Part of a small language model's weights: normalized queries and keys.
Each number is 128 + 24 x the weight over the matrix's rms, rounded and kept within 0 to 255. Layers, rows and columns count from 0. Numbers have three digits each.

# layer 15 MLP up, 960x160, rms 0.167, rows 808-959, columns 0-79
159136141114166127151136129113144156133121122120121080121130127155131090151153145117164100110098130134143161153129144149124115156089167177103128133134160150137137121130144147142118114146152146151185099171126132134106106138111123115134163166
102102164109139105176125143091116107128130104092115113131128111149135130146130105130168145131148169108133150120136120145196102165121148143152115077120077148148111105167173142144162141099162127104160147150140150146117089077084134113098158137
079091133130106134120116132123137122132156121136102102126168145144154159108121079117148144107130083137091124081132134154099089125143159109107166112125155118110167141132129125112109163108123135142123149072157130137113133122055101082142068140
118129122138144119139078191147127127109141129143154082142117133107122139163128144096089143133159150132113172083182156169129121133135116155103137112117122154182163092142130179110134155120153104124125124109112169161105130114122152169164138155
109111156145125170168134124124138134172123131145087113148110156151127121128107109123148109142110122129103145089095169143150164164162132106102127145127146169119157096148170158164142141155107079090153117152075124094113133119160110130145122140
117141123138096088125145125106113096146118104159116071139126158128152158167081138117120137136098098090121124089109128164096150135150077129147168131147129091111143101127158109133145101064167130141150153111177153136120138141122142156140124142
185133168158158106154129116146121175165145131160152157087069146092124109147163136135146130100131151165178121115145111152139120154142126173112085127126153129113119156143114119118072098145167135118117167125104121161123138139111128134128150145
145099104103134134126134137165127131117114145116157138110116114152105157103132152122108109105133087119089174121144150096088161095103136122119108123136167129100105151110085111125185141143153153097125161121121122146153134109129127115129105062
165155116171121175172168111130154175152119114184170109159116058135128115127122082135125180128140146081176113143126130114109140148176063147145111102112142176147170194150186141085116084132134132116125149150130136149102159131125122107136112127
116172094200154127144076145117150140177146136136117144133136109079107133139096125116132091165119105108108166113110108112144179091126157113118150121112127194110124110160123135127138154133147126107122135101154116139156109097122164162137134128
124117104193117130171155097133087109135130132086170115111122133151162127113117141136138127096151158146101076125158145110141145127096106090162126136123122145135116110131081119079152114195094114112073172152157145132107159136136114153126099111
152133129141154142138133104123125107133158101162141152137144107121128118129106131131110138132123130088116110155129137125178103178151120145134152153135150128130115147107126146103136125076134105105130181103116145135113112152085143152092148155
154098138093108134061122113105112139140141130101138148151182114115120141131139138162130125148118125130145105126142117157108122110146127112127151125091117163116110135114130127139157102085154128089174142123121137137096112096091095116151184155
138134164132132092123164158120130104107110077174070079148098111127128110128169107130134145119131100124144125156135115153099147108137060114137146147154113137082125126126099099123096155078127151137121111141112146155147107109099085150160144106
098122089149098084129093144121142141113141112093141137128104111097142112140132161079139100132158105163131065124134091106127130134093104133112139154130095152119131125081104155113146142101142148119098109075127161136118144152129176159132083105
094143114153143104127111112148132114156136126142136117141163106132156154173130109113088082128080106151145177123106150108137100124099142139127168123137101127155155095111150095091162162150121101116150092175125115105149092150107141169144123164
110123082133134123137116121135126137125114139155127137175155169157128145139133154138129158107137108107152120095121134130107081154153146169110135098082149145146152143164126156153114135137130085149107127093124108173120157121133145102174166139
129135160157143106108152158131109144094124158132149099131174148128132096085110128129121108157143136136107147149121138104123112144130102121171138087096147130156102176104120163108136103116128120118117168133166121131139117150132097126132082129
125105142144133124122133141156140126136102145144136152102135120113112145133110120054138105173109143130145120155130112154070114157120130120102128154092116118130147103124132077109123140126115104117109139135131183120111109101159136073102156101
087089124136112153168106139109109084159122110091154149123140148104121119094145134129132179141130099097097096140133138144143045118139102132116143108102117111140134142125121116123138083159138163151156137108119106122168148100136162114113179134
136137114155111088164141175099151153120133134151100097134107129117073144094113120071111095124104118158096133120136171161105184172136105113125087110089123128119114142164128128109147110155112121132138152123093095103177125111126145108163125171
092135119161150147130122157153147119128134130139130135127194121101086110147126142180149149139112135162131119186142108133141132090154143132148141121138155120108155110127114156146130128146161116132096117148150124153141122062155121140158102049
114159147170087128130115110160205104083149139152148165148099076120166125135168142146151133105104132158124110107130145135121125121165119120141144112133166138103120156056129095134088123139131172117191112083132126068113139163133139126106171127
131135115173169125141137119106141102115117106150092192112118172101091119178164067129116159166132152141095126060185149108157167160142087122125142158167131112114166097132104140129148129154159133178134133131116158118135143083160102120103129128
119126138064087174165176142122135106157134132110133144158115084129155119119136122117164121115139160113122115133153121131140118129185131112103125133099146144122148107137117141173140093124131126100130143136102111125091130129145149083129168145
112158132145135115147129104119119094115112147125112120197127164105099123146153132115151157112144127124122094085092136099091102098116091151116114098098118142120130136107155105142070109140096119123151131139149121133144141104117109148122134144
119163115117116121121166162158126072115147135089123155114161130140140123157129118153148121132156149134102123058114182164167110107099121155126134108145151144098103106165133149126111115103119142121142083135134120095143148100109154109103122136
207147162111139146151145126134159118124096083132122116098146128132140146172112135177152063135148134094104113111138104143127192136145132160137096152135152141125110167129099129144111155140151105132174150126151139145146114112118110127124165086
130145153152138102097114150147142128133141135118131128087155117093128147107097112123168100144137145159121103172104126144122124154115091163099121102118175123136089117084107121117113106136111137133147124115118164134118099172128139101163152180
125154099116122116155129074165180102054117112110119158134172109087132092139103137134123102182094153132103113143076156124110086080142146138147114124124131093192137124146162121146112118090150125149085140135185142110176110150162106135135118162
143118121163088131158104150125129134120141162093128142136124122110119134114092111146099121151093090097143154089147146173099124133125103147148097192134137102112116102123149110096132091085141124099124122145116161126147165148123062172146168120
136162122173130123132143133191118138142163106119146099170076139153121116124148114085119123143127106079103140148114164124129112106145127093129161128116107125164137123155165142146169107136102114121102185144125115112142129122121064148115084147
140114093104127129098144098131133117157137161116129118145119120128142178094156103122116170173065065101134089112177131107124165098112172153119154126105157147124129150116127084110142135090101151131084167125125091112143130127144150154124141105
150155109138127096087170165104146133165144125107113152147139131113103111091138117098142186139099105120103131144160159144096135155123190091139119111133109163099164094134165147118129122083147126129135120097119088090111076113160127139134132124
127140174153160133151087089167121091128134172118107116125150126097117148116165166158158099163108098108117097113135086110107113104142114102118077156108116161154146101122160100159124158106146121156130137103126106134125112149142140134133121176
107126139170122119056108140141152125126166096115151129130147139117123135095124097110131093080105112163105139146082114154114110118115151112143146152131121130124169143108097085149142131103115159092189123074168158142144101117121140112141137079
131122087140115149119148135122124123105125087105106099133147080117153115107100135156112116135161072129115122119137127167099121148156154122163117070168148102157103146113092123148149119124083117122130141134138138138115119146116113119125072093
150130143137127085095154144107117111131183111120130130126166142098106119102150116135120117123088109103147111155154081102126128086125176124103124124135140115105144131153173131107157104116146158131157128124110125100136108143161162125133100132
151130088113123136102145065099105127156114155090102133165118135101120151144163095101099146144126113150088082124129172109126113146101139128095180113112100122132161100147118109100092107102118109123094077105140135131095137136169137145112142160
044148157103109098098122109119127115139153105142145096137115121098102090126162108101141086095135148138121139120131087140177167138128159104123120117148139126127145141140113149148114120108129121090118106105107118122148094116143140143136166107
107081096129082162137120139130142115076121124148145150139115117137166116117129112127106147113112124141145064098096128142144129136132081104098177130119081105120129116121150119154110095118110114114130098132139099156172129130143105107172131142
135123111127158119110105148143118075118143110115177162114134119157094133157120131109118103124137122145148150150119120138114154191119124131136147111135139153133163138151082079161172103148139144122104099165105124163116174119102156086129158154
150166122136125102150126156101166130153177145147158079151117166168114127092095129109131110101110114190135122123128113167089136140121121109140113142141144163125122123088080126129077104088107107113110134158118104128119064094139087142129112101
141102156100133145154151123125105137118162145133113107139090169142078134132132141172131120148129144110153094102107113087091152099123066172119109140128127118140171128102133130131138122126112136146145109129142144122158118110150181098120102102
128113128134122117132151141126131135134117150171114152136144102172080149117183165115158112144137132090153124078144119109116145132122156142148145155104113154121132120109098154126155155086150154120121189140103155123103090110136077123125119113
135133151109112124092125138112119140111141155161090141118143135168131119105126125139106138112146166171078127138107105155116121132126104113121162113124141124134123092121105134136125150157153136115101143150087125105204094133149140114077121112
102124144074080139124121149146187055160116110113125108140106129140123133166140105147178133094163121127110114156131103170124139172104134169117105126189151130142167092153117142170162145102114133115137114106165110127128122125112126117103108127
116175111146144103133141111172104084130130149142157084150168146171133135103140120126160114075121112124134123101136148116144125125153118146168100104163106150136124129124144131083134127139180151166158107140117151127102118155116104150175149121
087147137140152084126109119141109142095134111148171132144166169165111143171120148132066124159171095128078135099153116134145110099187107065159113156102155129101164133191105134144143132126151139134118179136112135139166134125145143162145106129
115073104106139141097144168094124172189132088193115152123122143176138093109126150091100128119092101123150133108118134082125093107103145143114121105120122151145131136116120148150108127126149112156148129081117112144100101103128107126105170158
161138173134147122141146087117134159084093144154149150144149166110081124174099082124107092155134094141109120110109138166132103155138129152117128107121126105125136143159144127087109140143116122133132116148139135131131113097114124126138140127
147140096131127153124156138115158134136117157142102122108150130123124142135100126148147106104176125112090137074140150118139148132106123121141109187130125080116102141138105150204153114127142114096127103097136136179095120089119100108149125145
095169171121123110152106147162138139153124115144133118124122131104124129168127090129146091136113162113103143076110094140098082130149126133103134130119062123118147102124134148093087118121147133071111140136120141149143110104116125169130140134
171095104133164115099148147103117123113135136122140150145140138159156113125162125141130117134124150075187148095165084115109138109135152102108126148095129151147078141158090093130144170125097137139104126109144086153118146158106098117119108140
155153128117131138143122154126071145101157150124102136131169130176118104111143144125127142138138158073157176143174147160136158103133157105162114121156159152141110172148132135147144091130156104114152142136150192138124125133141106153161124175
125152135129121114187146150114116106138114130150129115123132131115143136177096135108119100130147130112129110141106114093104120128135099139087107154120132176135176134172115166089113139120122112108142145135127091111163122164117087120156095135
106145113172138123103148157117108133142153103119136159131166131133138104114126145106131067122126102145144167152065092141138060184123100122126156142096114135120107138096114103094172126145119132139121128157095111143077157123106141108108098167
139115115143165123141123076138140146102150130090088125133150138147183122094160120137119172142142079115157091123152137161117156150178160109165134094150126123103101088121097088129109125111094141137133161109103099111132134111137150125131123164
101174088151151158164100139108110121093125114084137143135113138135085108102103143145140139110125108178151086093133106128120156130106090113132134157102112131115099161108168147111116111152154129132116100102174109120156158122086080099128132125
128132112139130154170118162183183154139135153141157100161100151077103080114155115139117151120115157150097140132176089135128125133134124166121113111142096136160126124163131123126138139165154148120151084144096151128121116118130116112120117134
146176151115129119146124109142104164130117155127148168090130138146148150114114097162154144122116143150108157155151156105136128152114133090165141080144136079130132133123117126123139130133162144090198135139120133145104122095144129116149122086
110145149102101077148150170183138133162109134159109124120145121148126087110149132121100138111157139130164116143127157084152129142163085122154115107120143089098134153122128140138140131153126081157120143088160128180139116126162109100125112173
126071095130170190132100107146119165137104113132112143138147099089119106128113121146168118147156156087165141116157100175130155118144138120153104089142125149154089117122149129160170182111124120106152161125127099115150113088133114185137117124
148159153152153187140109157110109165116104086133139138140057143115118124140117134115138119121120149160122131107106146126160147147126126111113121149124122139085156111128127167151131141124137121102134153137129181115131153127106105118128096133
159164122129120160147158135189150156134082140113140162137127076127118172145141100121158160150072167116083121148134092109112091090115115140155066172154099164131137095130141128144128074087137142087118145169120134137101132129139118111166112132
141176148111125101109152114122097134114111100140129114151092129110143098119123113164096131129143135153121085133156133086147120101139135090129102115106142116108107089099126177139102053154147179134127144151129138107102133116136158119149126168
108159143040119100180116152094131124145127126123090091143102169120137111125126111154135174118142123123148142129163127126142128123166124138155132100116131102158150159150110130124157113104138101083115145095145109101100101116154111124130137107
125132127158087119073119117136128108104121126161137140152124105139141122119134106105088106120136139143151119147147087099132123141116112113132176073145098097128099122108156147100058130133123174177094146083085067084152130128127104176141123151
129131100146129143157127117137130144130110134114105140136115135176165142114155159111132088145117078156142130154130151110111123102138105144115127089144121139125103094075151162123130117150167135076140111121149111123160114121110117127098162139
127124102148079161111163133119127106149109104152152129116119098122094147156105165130176128114165100121144077141131178117125156103176119120143146162171085130095126122099144132099129149180121089103143140085123169106071147120150101131095138119
095189143118126091143139137107135118097083112082146119130156097148134080145123162112129107100145116131146122098095124130133123119153146135156125143076079109099134136136091152091159133090133105139094081128138165136158109105137127111132119116
116139145118147108139132156116165153087162103140128163123107155094149128100100114153151070141099150107087079131125152104084103120090143099147153101135144124116161153087119115178165107089131129144150095141099145121126130113078107102098134151
157112109159129107151156110127145132101151136130167126114132103152077162139140133156133167130134102138103132089179153109124125132115150102115074144167124147138153178154114159153108168144116117141140124162110095119136162127145108092057130095
128047147123116169097135109162160157123130059149102164143110105109111111120163114129142148125148148145073153107101098091146114091134133128136160106115152132076138121149132143134157113127112149151123120142143109116116142102141077147132113094
140147176154139090116093149125119104149117129105188138134116145092122100137146075146092141118106160121100144128153135143089135169128105108144138154117088115082114129103118105162174170164140129100140121140178132120151100162121140153150106133
162144144113123177162160117113122129120088161108105107110153120112113175152123122124109102139136107117126149144153099143140174159120154134131117105117127133138147140096141125132143132108117110124169174127166083101122108105091150117156104135
123087117144160195141131162136119123120125102128147149158118062141142095133125098133159087100117177143081124143134137103160127137117151168143125117162128165115148145172116167165125147155140125144104154118131105159079156105133136144112112126
137133122138121136123120175112117099102144129180159127155154120116106108155136099105103152143094156142170101097133149147081149107143098129144142129121115094163135137122089141122129111134112116107120098126110127146137121105129170127120107161
148151104118128104133150132117104106135166140158154165095051102120116135141092133115131119086116132142083129117097098131165175168126132124114101138092151140107114092164137119088145112129160132125124154125117132117141139100131100112150120127
114150137159114180151117110119171138056140167154146092163095139078140144118106178141133124110108093109082138121159145128125106122144126154108164137132129136094133182125144089115103128149124102114137152150111159107099120111139120140120131112
131146117166096147141099119144074129130132102184101151111152149153145138151100093082143130135081143132112099116130111126133106137180102087148138132131131159165158130103119167133070168152131125129131156100123138114115188087124116137172121135
144147115142164126134102159158148124145094120123131154120148124135139137121098130153134143109107171155121122182105121150090164117106133112157146151128132164086154172090134161132113084153113159141161147157090175109117155104139128108118128106
147105130084146142131157088127123102113125149091139163113102087126149086086104104149141128069136105114154114139140104139117139140140140085093120107138124142149172136113185141148054115156109124112093131112134133140136120089136175146152137152
134163060165130185132145131155134132122145104155127150135114158100144170108116090164104141174140129122088109131143120108162115107125142155137149115180132058135125117152115138122083139159160133171110143161120087103173140169132116137128166109
118164109152126105093158110185136098126144138100162085128095147071127090129147130174128102120134124133076149100104132125144091147142128113095132118112136130129186084158128143156142154133094119112177131142106125157114130128137108134171116074
150113140117135119085155141107113125118169190144169115150147140139087151133141157137140083109150138177092123081137163122094115143106130112127136136134113147181102117128133150139132127127146117128134139152132162122126103131131171147106113117
103101125108146137141114162153114136135112093153122123138117150154149111136156127127155103156110124118155125141140129107122125082147168132137136164117088165138183173122073136149121131102163107098143134124169120166131130109108129141135159106
107138113141094163087084123136099158089150133170154161132099106085112102136093149135122133096121136130077126104118161137115114159119108074184157108178108131115146101107121138100155110142124137130123133134133100146126084133118141123083120172
153125156127120144111109134117120137108152142090090140115124130139160089119150113145083136120112113114143158109105087094146149098163148120118147133162073102122115142119095161129149112110178155120100152097140114068136162117100120115102094133
094117163130128137162131110158173157143154110164154129150106142081086113115081129154132119102124141088153121117155102139162131129102151129117159156127135160122109137084131103139131089112139154134084154116103107141196143132154116136173144105
090152136131142147143107096155077141164151161155189127189107166159137128152147149162150142146120145087114109154119150149086086122118135151137130100130148112113131121117068113065139148120119142153160149125165088125090107131150117108136090145
157123122144141153108134150130151141126103162109132115145123129119140134158165150127113120138187189139123150138127129102115126137111188135110110150151120069141158133158129126104152167167072128089117120114140145098143116149116134116139158115
119130089118096100131176121129121152155114136179131135139133137137094130135159105106133120144148168128123073152113113120150117136104123154157093145101103142126145104161146178083135114096124152156097144118158114113117096128105113153107156101
081131088161125124112187168097110175098102147180154126126101121059144125154145108129123115141118160126135156156153114109122153115122142116088171124132153165077140118140150126094131116111158140111103140084130123158110138144199168109118155150
135122110156097114120115098151140160100130128111150124156126144124094105127140135126139148114099128123157078128130095151095137131131134069117122132142104112138089130140132101094117103106158105116085176142108053097153115114109102094107093177
147130149126127151129117086154087155139144126125133101098165184083106144149143136145098111136204136125121154092140170122130144105149155086141109135111146111096151121129152167107133103088165112119126111117079139098172126110131134123125122139
122104141103136121124135148134143118173117107099134158134141102133111111169112112096106151136126120124119121128113110129141112120115131159136141131166116140110112109115115151111167189148175122143147105099126175118132096128110087107098107097
136143156110117162129077123149166155104093142109114116156181134088119128107156081113181125133123146130121150128116153145102088111103096108101125109109084181139115140139186160138099082089093153145090180132148151053170119121151133131161158117
182150173114138162122148107127162139115081130150123132170162105114143163153095106139157143132155130147163115155137136120161137105124132139135138142141105103122133159116093126135102134112116125070112151108108108132123118088118137137166158100
118104093135148142159145092142114103144131122119118098162104129108155138109132125100141126110165096119110110162129168145116137123161190166144128155174148154132119140156116147156180143147160130104100126108154168135129109171112135145144151160
155153140114154124153118144134146117121096134104200157142133165136124108142146138132109123134166092096100148111187093143104168153147113076090131136178117102152148150145118155097139135150123141108092124118083137116080108111096108159140102136
118150130107111126122114153143123127143120078133140132121149107149131119108151123138123103164141131159139136130131143125133167080104135091111144105147128122095102196124110139148131157140138059114077123094114136110120146158117084123141126118
142109105128111136116116124125111128061075116177156125132107146096162098129134149133097114132137111159103143169101168098174129158121114114134111112104131202121110145168118136136182148140124093114111133154095135135084094099107138113119095112
142145140148135149135109128073124142142160111139143137116103179116115137151143149156147138101111120148103127087171136113153126175173091129113111138149165155072146158116147135115154151095125135122076142119116128126136167093136111073184129149
132172079126110132106137079103160120115135163106125162111142163126154160106119144165112151166145118193135117108149110137087132105110137098114178126138175159140104106156121076088123158143074143110124146090125130118124113108140134140121146076
100154123139137135115121121144137127139155103114122138101157097140138148123101069142151160129124138111152153115142129146167182123087116125110155163144119123122092113140120152123138075104112106162115098128097157132110076101109180128128142165
135136135136148110156163111148111127143121181135151113120109127098095186116176155133122113138143115142132096060124094136126149156164101108149150142137088128094102126112143126176123178155123091138168135103124148125118155136140125121168110110
130128148119134145073121081072113175130151110109115102146115116106104094120135157110149146120113145090149124137097062121138154094105152141158108097111184120110141150106113123153186080153128144155164091086136119135087130134128133143164087172
083132114089119119145139115116168081114118138153172072130154096144151099097132084121170171126123127143096134121129197119146119121056126155132125119172112109150129150169113116126131133115122144138082086136106144133127098152080101128143111129
094146158119105109132168126100114108126151104104128108132161119090119134092134160127139065114114103106041141145123121094135116120168094098119146137116133116112133144130150154136118117113127125143142164124119125147105130127119133128147119182
113151135125127067107104122131128121123105153108144166125182155084137117128169107103129153155131095169135072094151120079159123104152111099155127137133101119121119122150108135135143162167136118171132143117145180146111146103114125153110104089
131110148113100104150087130126167112137138097143128088135138079141105138143092127175113131172137123093089099191146112138129172128120090116105150128125107145116122094156134126140132105150149131133182177123139152129108132122141101077096134137
114106154123096144150186121077168143092137170089144133125113149109143135122139141139135118126121127122138120138095111147160123147096115175204107126138164073123094115123131137107143159094123137143116121123130125125136096071146135083154132131
101114147129113123114122145123104139118144153135109158139104125128154114127127174130102143165144105170113088121120127139141119117098103115144082157098087173140190115132127182098154112132119098154142126100147162164156108115113090164124153148
132108147109137127118106103124172111108196100101146152102132144102152139131105118152122121147141101158122145113123104191110149104125124101166113157096127162112128116168121150139127126140141069124130148094136087146127105133114105113127098100
137089106138106141100116106132182143129115158108152098128111144125099146105135147068082123122091149148115122174101131149089137120135128061113108125094107131114128145129128124126159145125113129161129124117172102100193114134140154101153137135
090130135115088128140139119078148138148095133131095095079115110124145097119123101130124080110105102143159157120129121131151128143174151103096142153130138168084069142111126161112162129112088121082121114120081134111133090092149129103147149122
131166131087170143136154109137122115135093104158163120079117133132164127151117103113123114122069165129119130092123111165128157128149155119139132108108138119134087139150091160122105134118107106087119081150111141137106117107164176152149141152
138111122166134157111157150108133131179112100157168135129160107109104134092131110117140139143100128126113123135128135115105147077161149105129151102121130133164115149111108126116090130101096132109146151142111151119119108135144156119187147137
089106090123131141099093155175106100108129176122092145140080131138155101115106125144143108114106159100136107160121119095176109107195154135124156096143128171133153137132125135085116131162134085168153158146120117134110144109152119115076139102
115127140123133147163117125139108152125101151112166113139159116117110152151108139122150086081096142121146160130117121178147127118152113125089163140180117144136180142123093131114165122108136112152183134118141127149160182117103131159131169179
151169105125096124130087102111170149095112129118121094158136145135124103105169092134098120079132152124143120144124078137108134147144114127132110093162181182116137068137158124148095111085152113121122155140113110117137156152083098135126144115
078140101119163087169086132120138153142124136130112108153116131159159154067133160119108160121130156154129071153134141108141148101104154146136131095133111122152130119108108154120129118123159132121092119122110077164150143162095133100108185164
163149148080148147162145135125104150103123096095107183127109161153129135158142107119114153098118134133102079120133095151136184115116099109127133109150173118114099179150137164134164117094143113117164141147122122173139120144123074109157157075
097132143135156121115152104158125135149144105111172108174112138157109112138142148141106100105080181126145168146089126107119140123082167133141128132164115122097129135117085107164143159126115085107113148111101127080122124126109138109136104147
051163098156110151131122116144090164156096123135090080179107127139080149123123158143130155132140100127103102101127152095144071099127134134145134140120139135144156114132125132134147104110145156121124142141129134109111111086123152157109156119
071126116119152164144119123108136145138154129147154144125110132146125162152109096115102128172135163149117111149135169130141126135172134127147129063124116110146124149145123114164108108165143095097119114151120144138093146096095127101135117173
118135112167128124153141167119139146168122132136162093145057118120137090123149081125148168130120120129124105137139135120105146164133106137069106113130123189128160116142132117126103140095115140139094128147130124124137155083132137173097119113
121110135164093139141086172171117109101119134105121113097148097137115162076085153114110143144120114085152123093148095118091114131157145121158116162171141088159096126141152103178150134115164120126103146076108090129128134121120160140133145122
132140127143126121133117131142148104120116176085165128133164120152103109105137185137099131159125136135147125123154126153122159162123135155123104143124118149144135130134110117135110146134101136092092129143178093113098156120084113095156137151
101091153131147145117117091119090109150124106112138137149131134140078160161146138128096154100145168129111157114158113108107137139076143100111145106133145136093102152101146178168111112138109145120112162110150139140139091144154128152144134136
133129150126135154083122131164105115106118163121106143091128091107138128132110089099126106119147077091132092115145094112132114107122113109087142093108108127114130135090118151124143147105112131141139114100107127155148112139105128133123129150
114147107156084118123128128108130100129146201127145122128077174114134155179149128115128116133106101171125107143109138103157142118106135140133126153147151084122124148121117112136122094084092154122158159163160146162127100109149112103115139140
122151126133087097083117110130106152105125120113165113160128149181144131158148124129090062146153144132128113112157151122091125132138143124125154092110112131084112117178105154127142133129155158164181167143111097128177145104121136152133104139
117148111111140128153124160125142130139127117126121089129165116134134158125112101104150138088111147147122086163102136115149127165125127120159134139134113144115152138126147117145144126111108140094101135138098134123110113111125143113086130131
187132153137111111169098103149134127163138108111136150127142143130103128183111131115136127163131095150131122168125162112120125159103154164116099104120142187111132135118127175077117137151079123160099096136133114160112101157109144093131103142
080109139084126114066117133150135098127154190107158161148162125113147107123137141147158157119104170122093136126112159143148125119181132146177179102085105134131149106112107114143159126126146160158100145128163124112121116101135153099146110145
146132142119103138141163142121096139113127177100127091135145105121110190170128126179120137138096107134129121141174166143088146135149126095138134132153098112129116127104100110110105124094121090122140133129148130109144127142094125141171075096
094092125117131141093151102131144115081105135129102129104133085063167136148114108104151135144103116129167133126180124172150124127135131113150134122101170165162098095124088104166097126115139096116143120092126127122133136124121104134148082099
108100081136147159151087133150155141126145134146117116137147134117121072130138075127105125121111094110180108115111155122116156131138126116104173131089156150106120119108094125145132126145080141118122144106155131141113133085117113107104097151
118103134129129106166106130108144108096083110119129113108130148120120171125162127097144153095098168159094117142146129083102140138124134123151135119091166131098101175114131138117159097117148093129139104126142088150134090137123155101100117105
140140125140096122124118098132091150119130086175092096137126148164110141142153124103107132150172122148132122115101135099132170136123110134137144111110099186137122147140129125130171112100133158132092097126115178157134091115167137108163134153
154126083119097161097113147155133097102117116129140156142140154173115137090124070176168077103158163133092147135155155196079137153118137142132133115131112115160122137165122099111106142120124141144125170107140110121131124124140157102130138154
150117135148114114099115124089125108119097210126112148173172100111124096099118184134151105124130132134141142122138118116124156158187102108106135145143165089091133099143165150143137147126145112114129158113119158159069127122162131126139117155
120117134152116169141110121140194133130117145160117164112148124138109120159113106104144102160148110121181114122150132129123218127129129120138117127167151123085144109141151122120141131121146153184109108171085164133138153122139101094128132133
103144107148136168104126145116099159150105144149100146133126127125135126138119121099120076137148076112144126088118112100132094133105084130077105122127154168111107121128156134094093135109154125128139119131166136130162155099132087150140104152
132160089136160145099166138095111083096092135136094156135107113159099089140129159131093111166144128160125176114110143139089129131129099108149116112153104114106119157106152113099144112115137094123115151149091126085151123154136128116148130109
112108111119142132125126130147127118118138126115122148168132086142164111153110097076133178110101142162147107105088116110129121120115150076140125103123099147117158104143138113131173125127159093110135118119102164126108103137113121158139109113
136137142129145128090104111093119130128162135128114105127098133122134116138126112104146101127124123128109127103153069165130140124126151135096130117097150154137146092156144085121101146153153137143118108126156139124186102132114099131174080146
102146152174146127128130144150147134128099122165127148117131084159095114090117134103169170134105148132127145158092178112096113129154146138101084149108114061113171118107150142123148133106119109085132118146094118115111075162089144112128139133
151164134135147168106082140110107163124168143133090178105136169058147152132117123114101123140122105106119095107177121137128096177131143143134138119100102135118147116160108131166146175148097114119106068128139125114104139191112127130182108137
137135110120097108126079142118088114121147121127112126154078131174137101094140148145129150111161133134160118083128127167103125135059080102102139123100107168114111161134100153171125133094129106120086153128110102183091121106152137174139163156